Part of a small language model's weights: tied embeddings.
Each number is 50 + 15 x the weight over its row's rms, rounded and kept within 0 to 99. Layers, rows and columns count from 0. The size before them is the row's rms in percent of the matrix's.

# layer 3 attention value, 640x640, rms 0.0875, rows 619-639, columns 512-575
092:17 37 29 38 57 20 58 53 58 55 55 54 41 69 47 73 38 41 65 49 48 86 35 53 53 56 61 60 77 53 40 45 56 50 69 41 73 27 49 43 37 38 58 49 45 37 58 48 76 40 78 53 19 39 42 69 31 49 64 52 48 76 57 51
098:69 58 37 42 89 55 44 38 38 52 41 55 80 41 66 28 37 51 60 46 51 55 66 39 66 63 53 28 67 61 64 28 64 43 55 39 61 49 53 74 56 67 73 40 51 41 58 44 40 41 52 46 33 44 42 40 36 56 67 70 60 79 24 46
094:37 65 32 53 74 41 17 42 49 18 46 51 61 60 57 49 52 60 60 59 67 36 67 58 35 66 59 52 42 22 27 22 35 32 38 71 64 45 55 59 68 33 47 45 59 52 84 44 94 50 70 71 48 36 49 40 57 38 46 58 09 50 52 55
100:73 55 63 60 58 69 58 46 58 71 08 58 53 91 48 86 32 23 33 66 60 63 32 41 38 60 62 48 79 67 18 62 59 63 53 48 49 04 41 86 45 35 46 47 52 41 83 60 47 43 60 43 24 55 80 70 63 62 46 21 50 39 46 50
098:46 56 65 45 66 53 41 41 54 59 28 63 66 69 51 62 48 57 36 44 58 27 71 78 47 52 37 52 58 56 43 64 47 21 37 32 46 36 51 42 63 59 64 39 65 46 64 48 62 24 54 40 31 11 71 38 51 69 72 25 43 43 70 46
098:17 60 42 66 53 22 36 47 50 57 55 57 64 74 46 73 44 47 65 65 85 65 31 47 80 87 61 41 54 42 54 39 15 61 26 32 44 60 25 34 55 46 58 32 52 58 60 59 62 29 61 28 45 49 61 52 69 52 33 40 43 60 47 44
095:54 58 50 65 69 78 68 64 44 63 68 32 46 59 70 35 39 59 55 49 54 65 47 42 72 51 48 52 41 49 47 48 43 71 29 47 65 55 45 44 59 45 42 51 73 72 42 44 30 52 68 50 75 38 64 46 48 68 17 92 44 24 46 49
098:49 54 46 50 27 75 41 36 44 36 69 56 37 68 57 56 36 82 64 54 47 80 62 57 43 60 50 48 61 35 34 55 35 44 49 47 69 66 58 52 49 36 51 36 54 36 58 47 28 65 58 47 26 42 53 55 49 65 57 39 45 30 35 38
094:36 76 40 25 65 50 46 35 38 57 67 45 31 90 45 63 43 62 55 49 39 55 61 54 73 61 59 61 32 51 26 77 55 60 50 48 55 29 78 63 31 60 57 58 49 54 67 58 60 46 87 49 41 49 54 18 45 35 35 38 43 54 31 51
098:55 43 60 50 39 53 48 51 91 42 56 55 40 39 45 58 49 46 64 61 55 61 45 46 68 55 46 48 60 62 56 60 57 39 53 41 56 50 51 28 51 65 65 49 52 81 45 54 64 36 46 18 58 43 39 73 54 35 53 63 26 55 47 50
096:69 26 45 62 63 83 37 41 40 47 71 39 68 59 36 41 55 46 45 40 83 52 65 66 34 59 43 53 52 45 60 61 48 60 38 45 12 70 38 27 53 31 48 58 70 54 52 71 61 26 62 73 53 50 47 59 50 62 61 17 21 50 10 57
094:49 63 61 63 48 33 59 59 55 63 43 56 56 47 64 71 49 56 70 27 71 45 42 53 43 49 63 59 68 49 70 63 54 30 43 30 45 37 34 59 42 37 41 50 52 46 30 33 64 46 35 48 33 56 68 51 77 45 53 59 52 54 56 43
098:52 61 43 53 53 47 50 43 39 36 37 58 59 59 45 72 27 37 64 40 32 45 53 16 40 35 72 92 56 46 25 37 42 16 40 53 64 35 50 50 48 48 62 38 53 68 41 39 29 46 41 55 84 42 55 34 55 76 52 15 25 38 35 30
098:52 24 52 52 41 56 65 22 43 32 38 37 59 58 36 57 85 33 70 52 29 40 40 50 35 28 34 24 55 44 68 40 48 62 52 21 43 26 56 62 34 52 70 31 54 42 55 67 53 61 21 37 44 46 51 50 52 47 34 41 60 70 84 49
096:41 65 69 60 45 40 52 47 39 34 71 34 51 45 52 27 64 32 52 58 67 36 38 50 61 26 21 47 54 58 72 38 46 46 77 55 58 33 54 27 61 55 57 32 47 45 58 56 43 26 19 43 01 75 68 76 62 77 50 69 60 69 39 35
103:49 44 29 53 56 58 48 63 74 74 34 44 34 63 55 52 47 47 54 48 30 27 59 56 39 47 29 60 62 20 47 56 32 47 64 64 50 69 75 51 51 54 53 70 24 43 56 52 37 80 43 45 59 33 75 35 50 65 75 44 49 52 49 32
107:54 46 39 34 53 81 58 75 66 40 53 59 65 56 52 41 21 66 48 52 52 56 47 36 67 82 49 39 51 43 51 60 56 44 67 56 40 48 48 40 59 65 18 43 28 70 68 56 53 46 33 56 66 57 98 59 63 35 33 49 19 65 44 81
095:51 67 53 44 59 55 62 63 37 43 69 56 26 35 27 43 79 33 36 62 43 63 51 21 51 40 35 38 51 38 62 47 85 61 63 50 18 40 15 44 80 67 68 46 07 34 41 63 47 56 56 50 27 52 52 32 59 54 41 59 56 37 27 69
097:58 56 18 81 60 43 45 56 51 45 35 44 55 21 44 75 79 69 48 69 17 44 75 50 61 88 71 62 06 44 44 52 47 41 41 50 50 45 40 39 45 47 72 30 37 42 44 56 53 41 41 44 43 79 70 44 45 43 50 51 39 51 58 66
100:44 50 48 57 27 55 58 42 45 55 42 57 35 52 48 44 41 66 45 73 38 42 61 55 41 54 42 67 75 52 51 54 44 49 62 39 77 51 50 59 76 79 41 24 37 41 76 62 64 39 32 50 60 60 71 34 45 56 57 21 00 33 43 34
097:44 23 32 53 29 76 32 54 53 51 56 63 74 53 60 54 41 46 43 59 28 50 53 60 87 52 46 30 56 43 85 64 29 68 21 16 36 53 41 59 67 22 46 66 52 25 29 66 29 59 60 52 36 71 57 30 47 76 55 56 48 52 60 42
# layer 3 attention output (transposed), 640x640, rms 0.0472, rows 619-639, columns 512-575
092:51 45 97 49 38 79 71 41 67 43 65 62 32 73 70 39 63 54 43 47 66 43 53 53 65 44 31 51 51 58 42 45 54 40 54 66 37 63 51 69 56 66 67 21 51 47 85 33 42 38 59 39 63 41 57 31 34 62 67 62 63 43 50 65
097:59 70 52 38 42 57 68 33 45 27 63 53 33 55 49 65 44 57 50 64 47 54 51 63 58 74 33 52 52 39 51 63 45 40 65 37 22 38 41 50 62 24 35 49 65 25 15 41 47 75 59 74 54 45 30 19 38 42 38 51 61 72 47 55
093:67 40 42 48 34 65 83 39 61 72 21 42 59 64 59 50 55 29 18 56 45 40 48 49 69 17 44 50 46 72 43 42 46 83 70 45 49 39 66 80 33 62 41 68 41 61 33 50 39 76 40 70 48 75 56 38 52 66 62 28 56 30 34 42
098:83 29 56 52 33 42 28 33 67 57 47 39 38 48 55 40 56 58 37 27 62 58 50 35 42 29 64 37 62 46 62 22 68 61 41 28 25 50 69 29 48 24 69 28 41 57 50 41 44 73 46 51 55 33 44 69 26 27 58 49 26 60 65 53
099:70 38 57 34 64 58 55 56 56 44 66 79 51 36 23 83 76 39 44 49 72 51 41 56 49 51 65 73 53 44 45 43 81 75 47 65 53 43 40 52 54 39 35 22 30 32 26 57 56 25 47 50 60 62 38 68 56 09 23 70 60 71 39 31
095:78 48 71 40 37 50 38 56 58 73 16 20 57 59 47 45 63 47 54 52 31 16 73 67 46 48 25 40 65 39 63 18 55 61 66 49 65 52 38 64 76 78 47 62 25 61 57 70 50 51 46 49 43 56 44 46 33 43 73 40 40 55 32 78
093:40 25 33 47 69 61 43 49 49 54 48 38 44 53 42 52 81 39 70 33 37 30 56 20 38 41 31 43 44 49 66 39 50 55 44 65 44 58 68 51 52 69 53 49 50 24 68 38 56 43 55 41 77 57 40 58 41 33 63 38 65 38 49 44
101:38 58 59 47 41 61 75 60 46 48 67 49 46 39 42 67 68 75 45 80 36 35 50 72 49 54 45 53 39 58 39 26 30 50 45 76 40 45 53 37 50 77 59 37 58 19 58 82 47 58 35 38 48 37 39 39 60 54 46 51 34 35 44 40
094:75 53 38 50 48 43 36 34 64 54 38 56 54 50 55 57 67 45 42 64 77 44 44 58 29 77 19 29 55 26 60 32 40 38 38 24 66 37 44 25 61 58 80 32 69 55 42 52 45 47 75 62 45 57 42 52 47 50 64 43 48 40 44 59
101:55 39 61 39 40 52 51 60 47 34 61 27 59 93 25 91 33 62 63 36 57 71 62 41 78 49 43 49 45 59 42 46 70 42 47 55 53 66 41 30 62 40 46 49 40 52 34 75 52 72 68 64 41 44 55 41 46 44 34 56 77 69 45 76
098:51 49 48 44 28 18 15 57 54 55 55 34 50 61 58 62 76 51 63 31 64 37 55 61 59 43 22 37 76 34 56 37 45 29 60 47 55 54 36 47 49 57 76 45 32 42 62 35 39 52 34 51 61 35 44 30 50 45 62 66 89 31 30 44
093:77 27 59 49 38 45 50 60 51 58 77 65 80 54 42 69 51 53 70 53 67 52 47 34 51 32 71 23 57 28 48 51 54 21 48 59 44 73 26 35 66 22 61 23 56 66 48 59 66 61 36 57 55 51 36 33 37 72 63 76 45 56 52 86
101:64 54 67 58 30 36 61 42 41 65 30 62 48 70 42 48 64 62 49 48 20 55 43 77 52 50 15 68 19 40 50 37 27 41 57 22 46 53 55 67 43 58 64 64 57 56 35 52 72 57 56 52 63 39 41 82 70 51 59 64 49 73 48 42
095:61 80 51 53 67 32 61 20 69 41 77 66 56 72 41 59 33 44 43 52 75 57 76 46 67 78 84 64 65 63 63 15 57 37 80 52 43 35 42 62 43 58 42 59 37 60 48 40 37 44 46 46 52 52 41 45 38 39 59 64 37 50 47 40
096:69 46 53 63 82 74 65 34 56 54 29 53 37 54 56 41 45 31 46 66 37 50 55 49 54 55 56 74 46 46 52 53 43 52 58 81 72 65 61 57 32 32 33 62 56 56 55 41 59 60 71 34 39 41 18 77 53 55 73 37 63 25 34 42
098:30 37 57 18 30 59 47 48 37 62 59 58 51 54 27 42 32 59 22 66 58 57 32 36 59 55 31 71 66 46 81 06 43 42 56 39 28 53 50 40 88 57 53 48 54 24 53 30 74 56 44 71 53 68 22 50 70 33 39 55 41 43 45 36
106:52 56 48 69 20 23 63 31 51 32 51 47 33 42 36 29 53 58 30 38 51 60 52 73 36 37 28 74 49 42 55 56 44 50 59 44 71 59 42 72 88 20 82 73 46 50 55 36 62 46 61 51 38 41 33 07 42 51 61 46 50 52 76 28
093:38 35 42 53 38 56 58 35 59 49 43 49 51 56 78 76 42 45 74 24 44 56 43 61 48 60 39 61 55 56 44 58 46 65 37 25 65 77 77 41 52 50 62 33 93 53 58 44 81 37 82 34 67 54 63 40 50 42 36 57 56 63 48 35
095:43 46 64 46 38 38 49 48 37 37 76 28 45 34 57 58 57 28 60 62 75 38 05 71 37 62 57 55 47 56 53 79 36 44 83 32 52 16 62 30 22 47 45 76 51 46 67 44 73 73 67 33 21 63 38 49 27 44 53 39 50 40 34 47
101:38 38 65 38 55 43 68 54 75 19 36 50 34 43 54 59 47 23 46 61 42 68 29 29 46 46 30 49 61 50 67 50 69 42 24 30 53 53 44 32 32 49 26 53 14 56 43 60 50 44 73 47 49 47 35 51 54 38 55 51 70 82 58 38
094:39 51 45 56 48 68 83 45 41 68 49 53 45 55 48 67 40 60 75 46 54 54 44 47 48 62 48 65 58 40 30 46 64 77 92 43 32 64 48 34 50 75 42 51 66 65 46 25 56 59 69 31 46 38 49 58 45 51 55 83 62 38 49 37
# layer 3 MLP up, 2560x640, rms 0.102, rows 0-33, columns 512-575
106:37 70 41 69 51 76 33 48 23 34 46 50 57 59 44 50 33 43 54 35 48 67 41 67 33 67 67 72 50 30 29 44 62 49 48 39 25 36 52 53 34 14 62 68 52 46 63 32 56 36 38 46 63 44 22 99 58 55 28 71 43 65 19 32
101:52 39 45 68 64 23 29 67 41 59 37 41 76 39 42 63 56 17 46 23 44 18 40 33 47 52 22 66 63 42 68 25 43 59 40 48 68 76 40 31 52 44 40 43 43 52 28 39 27 38 56 55 66 52 41 54 40 42 60 42 58 67 68 35
097:64 60 66 66 81 17 84 72 44 68 44 38 57 25 61 58 63 44 53 35 35 53 22 68 48 33 45 47 52 66 45 50 72 61 41 46 46 50 35 57 58 54 43 51 38 58 59 55 43 54 68 46 33 76 42 66 40 35 78 68 76 41 66 47
125:53 75 34 66 47 43 35 38 54 48 19 43 36 46 99 37 69 38 32 46 80 54 69 18 56 76 62 51 43 52 66 19 59 40 44 33 52 34 44 43 61 13 72 69 43 44 17 44 77 38 61 56 34 71 35 26 48 75 34 91 40 45 57 22
101:53 60 54 50 59 56 71 45 66 44 33 37 23 29 50 57 16 27 55 51 47 39 47 50 62 56 56 64 65 20 68 59 47 53 29 90 36 48 69 36 68 40 57 46 88 37 61 44 46 80 52 49 52 62 34 42 78 17 52 30 47 47 62 63
096:36 53 58 62 70 55 46 69 45 48 39 43 38 49 39 31 71 33 66 53 38 47 52 70 77 56 51 72 49 64 52 54 55 57 53 64 70 58 47 14 45 56 22 41 44 65 42 61 55 62 44 62 39 56 47 53 68 50 73 75 45 49 50 43
094:20 33 65 34 62 32 64 50 56 54 36 77 27 45 37 33 52 36 42 59 53 53 26 71 37 51 73 68 67 65 55 69 75 59 56 49 55 57 59 34 40 30 18 52 41 39 61 53 44 56 56 38 59 52 56 49 44 56 24 68 64 35 47 54
097:32 71 50 53 59 49 83 41 43 70 15 68 25 38 41 52 51 39 45 55 60 37 64 78 46 47 82 49 63 67 47 56 48 44 45 61 15 50 28 44 60 33 57 49 61 54 69 45 59 68 64 23 66 70 67 55 50 66 29 71 65 63 45 30
095:64 35 55 41 28 40 65 49 31 42 27 27 46 32 47 55 48 52 42 38 50 51 34 51 43 43 74 62 42 21 68 45 47 61 51 39 33 46 52 63 42 46 63 50 56 76 50 24 36 50 52 33 45 49 32 50 30 69 52 55 52 60 75 36
096:52 50 43 65 57 59 05 33 50 72 53 50 60 41 21 34 64 49 49 36 31 51 54 48 56 68 63 48 51 52 52 40 47 47 57 29 67 23 49 34 69 47 35 48 58 27 24 29 39 29 61 62 24 52 55 57 60 31 30 51 37 68 34 46
095:47 69 56 45 42 69 67 69 76 47 79 62 54 50 63 61 43 56 45 64 40 55 44 43 60 53 88 55 49 46 26 49 52 47 37 45 81 35 57 44 42 23 44 30 31 38 67 63 49 78 43 69 52 37 81 37 31 55 84 38 57 59 64 50
107:51 53 44 60 35 61 55 62 33 46 66 79 58 63 56 23 67 37 79 42 34 56 38 68 42 39 75 58 32 92 68 63 53 62 49 58 46 46 25 47 56 42 60 35 52 69 58 40 91 37 59 31 40 51 70 30 65 54 66 76 41 52 61 29
094:40 59 29 67 39 32 56 47 33 52 56 61 44 52 44 42 52 33 56 57 38 66 49 52 46 50 50 20 44 61 75 71 51 66 26 46 60 52 53 59 74 50 45 50 65 54 37 70 59 23 27 56 57 58 24 60 61 43 45 51 64 59 47 52
095:61 67 50 48 46 61 60 32 76 53 32 64 41 56 37 34 38 61 44 60 73 38 18 37 60 69 40 80 29 51 34 66 75 55 73 43 73 48 63 64 35 45 71 58 34 75 41 29 16 66 46 64 59 62 41 65 22 54 50 73 61 73 53 57
104:34 39 84 56 83 61 51 40 43 40 30 65 64 30 75 54 46 51 36 54 37 31 19 35 61 60 43 46 60 38 53 64 31 51 47 42 45 36 46 43 38 57 63 53 66 40 68 59 54 62 47 63 45 23 64 52 68 55 38 64 69 62 42 49
101:51 46 14 75 76 63 51 48 51 51 62 71 35 63 48 48 55 49 45 25 51 43 65 50 48 46 67 62 64 51 73 63 47 63 42 41 22 41 53 42 48 43 57 42 45 37 46 66 49 39 43 67 53 36 33 39 32 39 94 53 46 50 43 59
113:51 33 65 73 50 43 47 46 72 86 44 44 38 38 69 46 58 62 25 54 48 50 40 33 27 28 51 69 47 31 29 55 65 56 52 38 63 53 49 42 57 49 40 37 62 48 54 23 99 38 42 52 60 37 54 46 61 53 53 68 70 52 21 68
114:54 63 40 58 40 63 35 26 39 44 47 52 39 19 78 60 56 45 55 19 37 51 57 45 52 07 65 77 59 66 46 56 50 34 63 49 20 57 71 64 66 59 43 56 33 46 55 21 67 44 39 37 49 59 47 34 53 44 46 53 49 53 60 42
098:44 69 73 36 43 55 52 52 26 46 54 41 51 69 52 39 57 43 68 61 40 72 66 49 17 52 22 46 32 49 54 70 42 47 44 72 66 74 36 43 41 54 49 59 25 52 58 42 36 30 38 24 54 75 43 48 69 64 18 50 69 36 39 58
101:46 35 49 54 67 46 30 54 38 50 47 74 59 36 33 50 41 69 47 51 53 14 57 70 55 43 50 50 53 39 41 39 54 37 37 75 56 63 44 54 55 59 41 46 47 33 46 71 43 56 40 46 53 53 67 38 48 51 47 55 45 42 59 61
083:34 76 62 23 39 19 39 52 51 37 87 38 40 30 56 55 54 48 61 76 59 29 49 48 54 40 17 43 59 78 34 53 65 27 54 44 28 50 41 45 27 58 51 64 37 58 05 77 55 59 64 58 52 87 25 40 55 51 72 62 44 56 28 32
104:38 67 43 69 50 42 51 39 50 36 38 54 48 48 29 21 43 40 69 45 53 54 47 42 48 73 27 64 09 77 54 58 33 15 34 48 46 50 23 63 66 57 51 50 62 65 39 55 45 52 38 42 25 58 47 47 49 60 55 40 57 60 54 47
101:21 72 27 54 61 56 46 57 53 35 54 73 27 56 41 49 40 39 17 43 47 53 45 59 73 59 34 61 53 45 49 39 63 50 50 43 61 46 55 62 39 64 36 37 40 69 34 41 31 40 56 44 38 24 61 39 21 72 34 69 34 54 39 59
117:89 50 41 55 56 70 38 49 26 53 54 42 69 68 36 25 46 21 43 34 38 75 47 70 45 61 41 51 48 63 20 48 58 46 56 55 83 50 65 31 64 43 23 34 59 70 52 39 64 29 48 79 41 83 60 48 23 41 38 40 44 49 80 37
097:65 58 39 53 04 78 73 38 53 35 85 43 75 58 33 53 63 51 33 42 56 42 35 61 33 45 44 35 50 35 28 39 31 66 28 42 49 56 39 38 43 33 57 57 64 48 35 68 52 58 64 45 46 43 52 35 48 50 35 22 56 56 65 71
095:55 33 54 45 46 61 65 70 30 38 38 43 60 63 50 34 41 14 50 41 53 59 55 43 29 61 42 33 48 51 39 48 56 64 24 41 57 47 59 29 65 37 70 50 30 36 49 29 68 54 56 28 43 18 20 50 37 61 43 32 53 67 73 29
097:37 24 35 42 70 58 45 31 31 34 58 46 59 25 35 55 52 60 53 66 41 46 32 58 62 36 61 38 50 62 54 50 29 62 41 28 57 57 17 37 48 37 64 69 45 46 36 85 50 51 54 46 12 20 23 10 64 41 40 69 64 55 49 35
105:32 48 34 40 50 37 73 68 18 35 46 70 63 85 43 67 38 52 36 49 68 47 39 46 73 49 61 45 59 57 40 61 38 78 29 38 60 71 39 43 39 25 50 28 69 73 68 46 28 88 81 36 39 42 37 62 39 32 45 46 69 33 50 69
105:36 44 63 73 65 60 46 52 52 40 67 29 62 52 52 33 67 47 43 70 53 30 66 60 55 43 37 41 32 55 41 61 34 59 44 35 70 51 68 61 63 57 56 34 45 56 70 58 50 63 40 59 78 46 54 33 54 85 45 44 53 81 54 49
098:64 48 67 55 41 67 40 75 53 44 57 40 61 37 75 73 47 08 81 38 46 51 18 34 50 48 82 46 47 33 58 68 49 52 40 63 65 40 47 50 50 50 75 61 35 45 50 61 47 29 44 70 38 63 63 41 52 43 41 18 53 68 42 48
099:37 58 44 29 25 68 29 58 51 20 45 58 47 46 28 27 44 62 46 40 17 64 41 59 43 58 78 35 35 56 41 67 51 09 68 59 66 40 48 52 65 61 31 71 47 28 35 60 65 51 60 73 38 44 30 34 39 39 39 47 29 38 50 50
106:41 30 45 63 66 47 53 38 39 61 49 61 24 57 63 51 57 54 51 26 62 29 55 42 41 59 47 37 49 54 59 57 46 48 72 24 37 51 41 31 64 44 38 67 32 64 41 41 76 45 56 42 56 55 55 31 58 42 53 66 89 55 32 91
098:43 42 66 56 74 57 41 51 37 58 31 56 44 32 26 55 30 34 48 59 62 62 72 40 40 41 49 63 67 43 32 48 50 64 62 21 46 50 36 74 47 41 35 22 37 24 12 56 43 58 39 39 46 57 42 46 59 56 62 44 75 58 58 69
104:70 36 41 43 49 31 64 43 88 67 41 49 75 73 66 65 46 70 72 72 66 42 35 55 27 77 31 49 34 40 62 33 52 76 31 58 69 44 48 38 64 50 64 66 29 45 51 65 65 52 52 61 59 74 89 73 66 52 49 71 41 56 48 38
# layer 3 MLP down (transposed), 2560x640, rms 0.0951, rows 0-32, columns 512-575
101:68 71 53 36 55 53 33 19 52 19 55 28 44 64 45 81 83 27 40 33 34 45 57 34 70 53 42 52 48 49 60 50 57 50 48 48 45 61 38 68 70 66 47 45 50 53 35 50 57 30 49 57 30 56 25 50 62 33 50 48 43 44 75 65
101:58 68 25 42 64 49 20 57 34 33 42 64 34 63 31 59 76 77 71 49 42 16 45 59 62 42 40 30 25 73 37 66 31 38 31 52 43 42 48 46 68 47 36 67 39 35 49 48 52 53 68 26 50 45 11 73 55 53 48 64 55 37 56 26
072:53 35 36 52 44 47 55 73 39 48 55 49 60 40 85 58 49 38 40 69 48 59 29 58 37 55 58 45 37 52 41 64 61 47 55 49 47 46 49 79 45 75 49 58 58 64 56 63 31 35 64 39 39 41 40 44 41 48 63 46 56 60 45 55
122:24 60 35 88 56 42 38 41 33 49 59 36 57 15 53 47 48 61 51 64 77 50 55 46 38 43 43 40 61 21 50 64 55 51 38 60 55 46 25 25 59 50 59 62 62 23 30 56 63 52 44 42 50 22 38 47 40 50 32 49 58 15 80 38
103:67 57 38 39 32 52 74 42 41 68 39 63 39 57 61 65 52 50 69 36 56 52 46 39 58 46 29 46 41 28 64 59 36 60 51 77 42 38 80 54 41 56 47 34 60 43 51 61 21 21 62 58 69 34 48 31 60 39 68 50 59 44 40 44
090:52 40 54 46 36 73 41 20 36 55 55 23 43 38 45 27 58 37 33 51 53 51 31 56 79 54 87 05 64 35 49 35 49 75 66 25 34 28 56 21 54 60 31 43 63 42 81 98 58 59 63 57 46 50 45 48 58 60 53 41 48 74 48 56
097:32 11 53 48 60 45 41 54 54 66 47 43 25 61 06 07 44 50 56 63 48 52 72 57 73 76 65 43 56 59 67 61 69 43 58 57 57 49 33 23 52 29 54 64 62 37 51 39 53 65 60 53 36 46 63 37 60 55 38 45 63 49 39 57
095:55 62 57 25 37 41 36 45 74 88 28 38 41 27 54 45 53 29 71 50 59 57 40 38 63 75 57 61 28 35 91 42 60 45 79 21 37 68 61 30 53 38 60 35 41 65 36 28 41 40 40 42 60 44 51 43 69 51 50 32 30 47 31 71
093:67 81 41 58 64 58 45 43 78 54 38 72 25 66 27 55 31 63 61 14 45 46 58 69 51 43 72 47 79 64 61 18 77 29 44 44 39 26 47 18 61 33 42 59 58 68 04 34 45 58 38 21 47 43 59 53 33 45 37 28 46 53 28 56
095:67 62 34 57 32 43 78 48 61 41 80 70 13 57 48 67 44 48 63 52 32 11 63 72 41 51 35 60 46 33 23 60 59 38 50 41 63 41 92 58 00 59 55 54 59 82 51 78 33 56 64 53 58 55 43 92 21 47 32 55 46 46 69 54
097:28 70 80 74 65 63 65 46 47 54 41 56 55 41 45 41 50 60 34 20 56 27 43 21 48 52 68 39 55 36 59 41 62 56 54 25 35 28 39 80 54 32 32 36 59 50 15 49 53 58 41 57 74 68 55 57 39 51 45 53 46 58 68 49
103:83 54 90 53 39 70 67 40 58 50 37 64 59 41 26 56 37 62 42 49 36 68 67 51 57 47 50 50 51 56 40 60 56 44 59 65 33 59 48 55 36 26 42 70 61 78 43 49 58 56 29 39 79 48 56 29 28 37 86 33 71 52 53 24
097:73 50 38 41 20 56 55 28 63 34 51 83 71 65 71 52 69 43 56 66 32 46 54 33 53 34 47 34 55 18 69 72 76 44 32 49 25 34 50 38 63 28 58 48 31 54 56 39 45 28 35 78 33 68 50 53 66 47 58 30 48 58 39 50
088:66 31 44 47 48 60 32 61 43 28 70 46 35 53 64 64 40 70 67 31 45 48 77 63 57 72 40 46 49 44 47 57 37 61 54 59 47 79 25 48 48 43 63 36 53 43 18 53 51 43 66 59 32 60 61 53 64 36 62 64 68 52 58 35
104:54 40 21 44 63 67 78 72 51 37 17 69 73 18 56 69 75 51 63 38 37 79 45 54 61 70 48 61 43 75 39 33 53 51 67 43 36 73 46 43 43 66 55 43 54 42 80 58 44 42 51 33 39 62 51 54 76 40 38 38 58 61 54 57
093:69 67 31 53 50 60 69 45 45 58 65 27 62 70 61 46 50 32 16 32 49 48 55 26 66 28 44 26 22 28 77 57 70 52 53 64 27 17 45 59 38 44 47 58 78 72 41 49 62 59 41 51 49 51 63 69 22 27 63 41 77 59 35 50
106:48 54 36 72 38 66 70 44 50 36 52 42 64 35 18 65 56 89 29 56 49 53 37 62 52 64 75 48 56 30 46 42 35 54 37 66 49 41 55 49 27 64 39 34 62 23 45 54 26 21 27 36 46 55 49 70 48 35 53 48 60 31 53 32
116:65 61 53 25 78 45 45 53 47 37 42 38 63 58 43 73 51 55 52 43 41 48 50 59 31 60 65 45 68 45 71 58 22 56 67 40 66 65 49 57 55 99 78 63 58 41 58 44 71 63 48 29 38 28 60 48 51 55 43 61 54 65 46 48
098:42 37 49 53 39 33 45 35 38 72 27 45 57 93 65 33 73 54 52 47 63 62 23 50 53 46 31 36 49 47 50 55 32 69 44 39 53 41 50 32 67 44 43 48 72 29 45 51 40 23 42 69 29 35 84 60 24 28 56 74 39 46 79 40
098:69 54 53 58 62 39 75 46 46 70 45 74 51 64 39 58 55 49 85 44 46 50 59 27 75 45 23 44 41 38 28 25 41 40 24 57 63 45 46 31 37 23 48 42 56 49 46 43 52 58 49 46 20 46 57 65 70 49 41 60 78 40 40 58
084:55 46 54 63 49 62 64 47 39 77 42 53 49 43 48 52 34 49 71 32 71 60 70 59 81 22 39 29 51 41 30 37 58 62 41 27 33 20 34 38 26 49 31 53 47 51 28 27 48 52 64 59 64 17 57 74 54 59 55 56 32 61 40 42
107:60 60 71 09 67 66 64 49 78 32 40 51 56 39 38 59 13 40 28 64 26 45 35 79 56 52 47 28 61 54 69 41 58 31 39 20 40 41 80 24 46 52 39 45 62 34 54 10 63 35 52 52 32 35 38 47 33 50 67 51 55 59 51 74
099:31 80 73 68 50 45 71 33 55 66 32 55 62 61 99 53 33 39 59 46 42 39 56 27 52 57 16 57 58 52 37 40 44 44 48 60 54 61 39 15 37 56 36 18 64 51 38 43 58 11 58 54 32 37 56 66 26 57 44 39 39 42 48 53
125:54 68 27 51 38 58 66 52 27 38 56 31 19 83 35 47 92 70 43 34 18 73 48 73 45 40 24 41 48 56 42 54 47 47 43 71 76 44 46 57 43 41 40 26 45 47 61 53 36 59 44 63 51 36 51 40 31 39 34 64 38 63 36 09
098:41 52 86 27 47 36 68 51 82 50 40 63 39 44 53 57 57 42 49 47 66 45 72 52 45 38 59 25 54 48 41 62 50 27 58 57 34 30 28 60 30 67 44 74 67 33 43 63 46 57 55 55 68 81 60 65 86 70 58 13 71 56 63 32
103:55 18 38 52 27 57 18 64 36 57 56 55 40 73 74 39 52 70 76 37 32 62 66 70 47 71 44 60 24 21 37 57 56 61 61 36 58 38 63 41 61 48 47 56 59 63 30 46 39 73 53 75 71 54 35 35 72 70 62 42 55 42 64 54
093:68 23 62 47 42 64 57 24 57 57 61 42 54 59 74 64 38 56 55 18 60 44 68 55 60 54 36 55 48 58 63 58 39 31 50 52 33 32 64 57 44 73 30 59 36 38 37 44 48 40 30 60 51 62 44 86 54 29 52 38 63 40 36 38
101:53 38 03 35 65 50 36 41 54 82 54 71 42 60 49 46 35 50 65 50 78 77 31 54 77 66 81 34 50 64 39 88 45 32 33 62 57 36 27 52 28 64 34 70 65 76 49 36 22 29 43 58 46 29 50 47 12 64 54 18 65 55 62 71
100:54 28 50 48 47 98 60 34 64 60 58 40 31 31 45 43 66 70 62 20 76 46 81 27 52 57 46 29 63 57 69 46 43 63 51 48 71 20 55 54 42 42 49 46 57 57 48 46 26 49 35 43 38 53 50 58 48 60 43 57 54 21 54 42
093:07 49 41 53 62 25 27 66 74 48 48 48 79 71 38 54 60 50 46 61 34 37 58 49 61 53 27 35 05 37 68 53 39 51 63 47 61 47 57 55 47 55 47 29 46 48 43 62 55 59 56 52 66 60 50 78 61 65 41 37 58 59 46 33
104:35 43 54 26 44 54 82 50 59 39 73 32 52 87 56 41 52 48 56 29 37 27 72 51 44 46 47 43 72 46 39 53 37 13 62 42 46 61 30 51 44 73 58 53 76 50 39 49 41 64 47 64 60 53 41 62 36 55 61 30 61 45 44 43
098:37 26 63 45 50 39 34 62 43 52 41 69 56 54 80 76 58 40 47 46 47 43 19 71 29 44 45 76 40 24 43 41 47 38 78 59 41 26 47 38 74 58 37 53 21 53 42 61 59 43 40 59 47 45 50 57 59 49 50 72 60 50 49 55
090:47 31 76 84 53 81 60 22 22 49 60 34 58 63 55 51 40 34 34 49 70 70 70 31 20 54 42 50 63 73 23 29 37 16 40 46 74 44 43 62 47 34 51 55 35 75 52 26 52 52 35 38 41 58 43 49 39 66 26 41 47 71 52 54